python train.py --d_mlp=896 --init_std_down=0.0 --optimizer="muon_variant" --final_lr_fraction=0.0 --steps=4801
Each number is 128 + 24 x the weight over its row's rms, rounded and kept within 0 to 255. Layers, rows and columns count from 0. Numbers have three digits each. The size before them is the row's rms in percent of the matrix's.

# layer 3 attention query, 256x256, rms 0.108, rows 0-31, columns 0-63
091:146104111169133107129149157154118101157173100111120137129094111131156146095104132098139129131127095124112133159125120118138125169137137137105130152172141106169118107147119132125138090126123143
083:138115142121114180172121124083102142128100099108124082096148135147129138134128110122071173157113122102109124124140149120142132121167178116175140147157156138141138133124124150156143149105103143
091:160172137139173119125164138124111152120138095088140167144145128155116164132148144102155157148109100151111149148144125138094157110136167131148149118142126176095147127144126142137110115138108199
093:156131111107120118119067140106154146132130091164134168112138181201132114142172122105112106101154136140109112131139129131175119130134177155176117119149174155114109186134137129130106123118132127
104:148114125169153062152124138137131104137139135110158126129187102134144137079139136113102193150117134157138150128084135114117113113122158142112083112147156107114156136110101140139143157171112159
098:178113143118132122124140132115134129145180140164162124110107096111134137162159159161157150074097171208164129147169157109121135111117117160126101150139113126118128085139068136144132116137193092
091:144152143156121115117114133109104153120107124148189115141110129129119116172118119153122102152143115113101070144105168161155164116133149140125126118128119092161093129135130098097124185080149115
091:116109127112094117161126135079170125116143092095151172106115152118154142182153134130146124158087119115155127165128134114105173131127148139123131166128109114156140118154124099149092122118111140
096:147110098114117087103128165087149121138161118147104155143136105158142142085113112076125140133114114165123124161126166114127144129148102133103129135091110156143155133114138115173121069117130129
098:097164109131099117121179157096154133131133122132143099090119091158091126089165111097125149163124121078139100143132095120119181079115106088154136174138089143127111133114122167132103103109122131
101:123116135122127113108126126149117137122114157114122141075125131103109175203173189128146102128130146141145156158138124163120128113152121149166111135116128118122071130110118159158134130130144092
105:186145087128143155157146126113153127129138132144174136131139114123115101145084132131151103127138138127132145078124160134112116140073110136096119115136094105102162139103155123145100152157138138
103:149100130118144121165132113147148129146111129092070110129098116104129120102136155126167121112123155121095126117111161116101127170153105147153158142096208123104149133101128128134069134150110103
104:107126080079108101145065088140146144116140097103110148107098133120132134129154158133117152148138110134130137146160103150144123087121136077151132126118111115082140139102141117164120151156077147
114:107125156180133143122119153114128091142157072121127119140118133128124145107149113168087128148125146122098166164090138163151146115131141100156132118109152144148094110109123127133130150088104095
108:131120105132133100136085124128118139099091119092146104118105118144094128060066127117151127170112134154112074146131098157171144140089099125128157127099145129163094127154130148124144158168115136
096:115084120107125110097106134157149093130116122107139117196125124109114133152181119104145119128119123118118116129136103106130134099141115114127061155098107128157116142125106116122150113174156124
096:160101153138120129118126101130140107112134147116130177150133143161135129136118096154155133124120125170128135121122153131096133114189117131145151136145145119124150118135076118168091112122134112
085:127112126153134166102148128139111142125107160128126125125071110136102139135105110070163138178157129110138096164125148122117123155116075120089130137102132119141135123119097135102073121133140077
089:134122127160065148115129095104138108120132149104148140151105094150153094069122130165087138123065091163124135080102133167116108059158155103170133119157157119136138094102145148089112135131104146
099:146157126137142100127109163138098098134150128083167162080126133111119116109164130170134137123123102125146158054149144107075080146144150117118130118137125142109084101139125138111124109156111144
089:142111125081138082111088090106108131145143168144153103101159151133111135120163167102152098078115121151128136147134151143137098118072126089146083130146136159139159118114120096103118131179165167
098:119155148167135126120163111119145123091146156135146153144142131126139126145122160156149129112163139157129164114156089145135148121147100137099120153113151154134174131146107127113099139129134136
096:137106113106168186135122107123121109149138111157135130121100133103114111122154140117073091125114168132147167119153135163135138135141137123158157120085107094137074132115134117134164069134108123
101:121128114136085158140129103098109110136143106155169166119101088117115162143161171178121142162161170116152138182121132092109109109132124144095136164098071152090131123125130139136125120120091135
106:130154138158115156131162110122129105135160133137141118185135108065123137108154120141140124138175116070149109188174117117096123167153127177111147125100139160131126108128104099119181154129121118
105:142120162155095130147167110099134106112150144130174158095120113102136102152131130151137150097160071069166099056133155182067134105162138100112118135129143119122129111120130147146118117128129074
112:154172159111135135075130122133115111131158122111122149179146113093164105138104149118111114162109093140161103124170125093140134127111126184134117141141127134124134109159134103138140105106130114
108:106118113113139129147127134143149116130143073106094117127127143122115106141113097112134117109114181152149100091118139115148151129130150151156130122130118148149098105122125139150167158140127100
108:095148106106124165140087101140128078157130161137127113104144083141141160106150111118102168133120103122171094112129140102125152127143120107121125133166088147124125108146101106159142087134121102
103:160145140117097172111157122109114106137150172165123138120062133117109153116142082126102153136153139132112145110139114161106099122142114127151173086163123137127123165167110114123117135127143112
107:133112135082121080126137129136060166120091112105134137079124112143099120150116136129076133149094113142110141126166154143196173151140096112130103144129136121134163115119098189126171131144125089
# layer 3 attention key, 256x256, rms 0.106, rows 0-31, columns 0-63
114:114179135112129122123136128140085147127102155147139109138144131141119149125123075100133145121150103116135105124150077176134105152145105137128138132142078179143141124124151140148148201126127093
099:075158103104173108123141173099135153096125121140153115142127119118125148106103117146120105088150125111164146121123140125135108118139130094108154141176084120143140123103101130116135126142171127
089:149139124138116134072129162146141144132093151122139124148131110134109137117149124126122070125135109101176151110097158148132131164134108148123091087153118114141096174132115135152141107131118106
097:112117144110109140147129113113093140122136126135151153118092091123115126118155122133100149105128102115135128104133142127139113137117130090130095125143148113105121128118140103115075085185149130
097:113093108132106148107139105142111112129126145129111141081093136093122126161074168123158136141133096153131112119149103121157138109142144148105116139136129158131111085132156131145157105162150112
109:157157128148116146123143119148104121090128155118109145144127175129152139133130122069120120176143118119148131154116119166103113147122122103126156139107110120093139161127120130138121136124153098
088:117093124131124137127130145170095104138193114161164189087102111120145137169156137122125130110126069126135123150139106116150146167104143149096144119113136145063143096143139153163126110138144122
093:142156111132077084127136123094119073100118121147161149133146094100129125097115159150146073073146133145154120121118190141089158093104090088126154076148140145148133176136136162099128120153179139
092:106114149132150114104099139080120123143112144133145142139126130078091095135096110103107134131126134147125120140150132146096117127122165116212137091159111099119153137117157090115073157127097171
100:045137168138130138135106147148145180124118095147137104101165138136147141131082114122148105116160144123103114100147135069129101134146164150040143128128110104129096151144110115142096108139122182
101:129116125089126139089104102113146132118111099114132127098174083116114147110145131126124114168143106093144112112127158081152163130058127132124183091118138163145112095156160122130116141095140113
102:082113162102115118126151155133090094122213130138113109120092130151126123150111151104111166125155090138166175148053117083133107124163111085142109126126149140115114174142100180093095134120144102
106:186134092123151131120113116149157094089141106116171138104129090130163158105146067132113144171139154073128130147153139114103148164074127111101141137084107070150135138126126115099097090134133114
104:179169112144126112145095121103102151116113115105165129112131173137092116143084128129135106082077100163156152138123146178102159204128137132127141163130059089116096093098132123126154136113126187
112:105142154130111139110122114126133146130153183119128150111110132073137172142113141102117073135186129135154114128170132128079143147130130167148177114141158120162105149136110065115142126118093121
105:119091112118111102134152109140143120134139126121106183114121154129139129120153104136123123102104112119094089108157134117123133191141182148161109151155129121121137130111123166139086182158132098
103:144105124115131129107082107162118129149086171144122155104120092133096153139138158103126100151145128110117099140100115096113092104151173108136114153127156114122114143107149143118114123132128115
096:136113147116082147125096084135158097126147131130117139121129100131142147102124109089092129106122139137106084132143114116076157118139131132136128128090160116149104150176140160111105110126149108
093:112095097099145101098187084133114134130126105130170144069125125131124135090114113112141139147093136139110088111156153117144129163142147135131113159122116124082131159154118146163089145118130130
097:087166090143110161120075164082161092134135105120118081158137113118126182134154125144146095122148132112105110125124147159108132120132125141118132122152105101136131132101069117107127123099164149
094:126132161109154120146130139120124115098110145107151143148110122119171136108121091106131128140115126098133122144108150154147127099184148105113116146113140134181109123080142122077106093143130122
089:137128171143142137136096152109119116092111116113110138128095105153155141151122132154069181103084140093161168094143135137118107135156149112118138111169118135105120135119165118102088163127132131
095:091126115113125168117116139129111101144134140183097152122118186122142121154111115102083116115133141111151151128146113143104151148116130122137068111125115143138126148136097142135131123131143143
093:139136173114124123154107118135135120104180140125140116115143146091180148119126118133151169099145090091161168132132121145105150142139151120136126119132094155098112116120145122122156136148156103
103:110168110134099131121162133140098090108101185113145132117092125113106107162107139119146140149128150144143091099111157151178093102096188123146116092181133146121120113096131132126148144122117113
108:098101111118135132128130169136109184132122133112135141139116124123148122149147109108135125152134100141135164161155125154164142070082101133155150083111118090182117117135148132110173114132129105
101:103156147085095140142127133123124134076168124156128135105113103110125119130079107128128084136153091101128130093133150095163111120118162059141106092134128111155078136126155145118129122114130115
109:123131137148103116123097161092105080099117135108154105127107109109134158151118123130145124125123138154102124100060173092130119119136104080113110102134155155129172130167107132120113108167110134
105:132112141126127135124127157090090132174110143119120112110093107100116099120145125128128148149106089125082101157138121119127178101113087170151130145148118130106150150103145136112145140155119212
103:130181135128117139170130138112113107111142112121154154123140156121062094129114142092153171118100137128117144117154127059135108131110147115135117113120176145112116178147112107075080118086117157
103:112121136110099107145134124081156122107142145117157117125129147108136148152162102122129103109157118162134113178130158111099120150092092121144114127136087121133113149140124135116126091134134100
104:141137102141124154119117101132131128098132143144120133142162138123138133120187145088125137076137103104158138137132135145124142144127127150149112138122114095110113123106114149167176154158098150
# layer 3 attention value, 256x256, rms 0.099, rows 0-17, columns 0-63
096:129125119130137105113134119141142095140150122110175104120139138146107027120140134125120127133098124151122124129096123137166082108148129131138149130153152143122140139161140148139101142100156148
101:167104136133112095127161127128106101155193162100156153122107138156130078179095068122110114097137181090155175159144148116137133181159149143136099133140114128177090106159133156113128144111158119
103:102136153115117116148129160130140096121155127107166167118086152101091138116156148117155108112101159107121168166143136117102121146135162119093148121116128142107081123136165112157125144143084082
108:131093108126159145108109105134131170133132120105107138106161116074142150159093097103099105137139152105157114121111143126115135121130124159119166113098130097154058136161121124081135092154151080
104:133122152134119130152136141167150164151148142139173134115117125139119141094124097152137122086111109150150166118178069134132122102099106099127121142137167133103122132064146112136141124100128114
097:128115126154133104149124142126116142185124137153110108162172141190089097114177208125119149119132100149118123128191129103127116124130128109089101102146093152117133123123088150118141115091107104
102:076088153128113138125102120138149138108089123129146115148086113154167146142136102120137124137114119122117123179102156151117091123150146091188166098108105163111087133135113127112119134120168152
094:108162126131133146142139077127122112158119125167123137147106126160166113138144133141162113164153144093116126079139130153089083158139145105121143177112153142114171152157099066089116138154149145
097:112122139127135185122116119166151115168159112104103117103117088120113113163151168132145100116142118124082125137142115175156168154141113163166122148167112131147144110145148155119137137098110116
096:177123077124145167103148141153123142089106113154103138120178114161126131120128128128142121142116120150141075125162132155142148111112134134121142148123105095120127139143112089164156119131125140
097:142103113125156114153163147150180174126106107115159153123120131150139137140124114099108099141112156112114112124126129133161100127137146097077122106125159102095148129145109127109160162120134157
109:131119178132090149123125143091154132160096118145147146141155127158084148145132132155127139099095081128126135093119110148111105123124122120119159118112108125112138122103141177143108144123100140
099:130129137101150139106149082092122088129151127116180155141126135130140164145092090141119052127122127126116169120097089137151177106146114114121098128145089154129147141103097137132069095093108100
102:096159132130107127138125090124142138134163156147119149132110114097151164144107127113120151113120124147146054131163145137092147139128142162136120143123174136093098123144148153113138128155103119
101:143085133119137160172162128116144145118128139153158139098124162116120123102106136134137164094138093157156129125143160122104178149137105158109104125141134148166100163106104127068156126170114132
101:124087158106105143125096117176150152152116102115105141123149118196143094170151165122092106086111152108089111084111133121151136112139162132125127172105103109124125119162111124150108108133118133
105:102138145152072166145113135134097144111113135131116114119114100132105112112114125148102143095160105096132094133120144119157110140122123124109124112114068117125151139120147158152146074092124134
101:098157136156162125114121121105136090095124108138113121165123110118142108127152134101094163128129170123101160180180093106145133142189118142114118161147159137107138122109092091104139100106112152
# layer 3 attention output (transposed), 256x256, rms 0.0678, rows 0-17, columns 0-63
093:156132127134140144150094140168116165131141100128081141134100134134088136106100103133118080145097141128130155121157134151112176136171135106108086142096158132151109126156196132118151114160105083
094:100120149139168155143123121092092117137090112117075141134120117115096128151160169130151157156137082139109108115133119118072113122113150139123116105107154132130158143128149109094125137157141119
099:101147131101134117115184069082144124122109095142094119183119132132135099099082124144132144142115112154128117141130105164151131148079141123111050101157125100154177123169107097149117174128134147
096:107114115134126146142110122135140102139148178093182114164024102103126132125094195105119157112126156095146144121158103122125138134115114135112149134154131145172097137108086134148122102135160143
101:139131141096140134136136147079131131089130149133146106095152106163179115125136166148117147116126155135060170054112127108153106131126150117124139142135160110111129110130139147138106098143121159
091:133109111100165144088150122131140091091143136128123155161158105120124154161140126166111139142158120130065102112105134139108096150144145175127180074142151096182109135156170095110141118100157115
097:147150123120118159159105152149125169113110120143129100122149118133116119143108136128109093130120143191146149111154103135116139134155108115099166176133159133168178162147210136153110158144114122
095:164130117106145136130093169130136133081128135087114137125096125105152120122142084124104148142124106187118073135125152142165117125125151085108093103090160150120119116110146147122135187120115131
091:128134129157144110123115131122142134140125180162111170147140123115142156157080060124127123138116138128133143155091186117132091144120145158147128130124120142128129131099152118094176107156152132
093:127135118114116139136110139149161109133130101127091119099149117123082168117143098113152115065140110135120145142101136091153113149173123152173101111140114113153117125128154142111138127118131138
090:131168157144142131104082116143113128096142145056165129105129147068155148122102103170092138113147126151139140109159106160080125111138094160159117131117121157136163092129138129129099109108163111
110:161118103133115098127134090156118104119121089132094157103129144132172090110075133131103096085145168132125147072140141125149107148152174113087173146144147100130129139166120153107124133113167128
095:110130139174072172144103121158150145146082122169101079113132143149117154128081137108125138099163121074135106155134140157134119131161130142129101160117138082134139124113133122126134099135101112
103:132124105117164074127112175132144136098124151124183132122154084137152106096120105112110130174143125092156163142124159118122162128139153100118137136174125117145104132107125132121127168072121165
095:130162084145158122148165112116086107132191061103136137132106104151154202140149095113118082132148139130151122119125140107117125107137161113160147113140103113104113137135127097150134129157180137
092:172118134137144103135133115137158117106136162135145128157108146123138134092077108138179139128092146121149136147118117144140052163127158155119130144169170139100132182133147116122126145119126112
104:145099098105148118094159103121136145156196142146102134174163124124182120124143124107132104129132106145108125120140109098081111149177125101145136120165174112092101126127162138133131165135136123
096:128100171108119151167156161129094152113099157100109119141158145112097127133102089109132115139089115138106123123132147164181158146117100155130132142133119131102127106085114121143131148127164108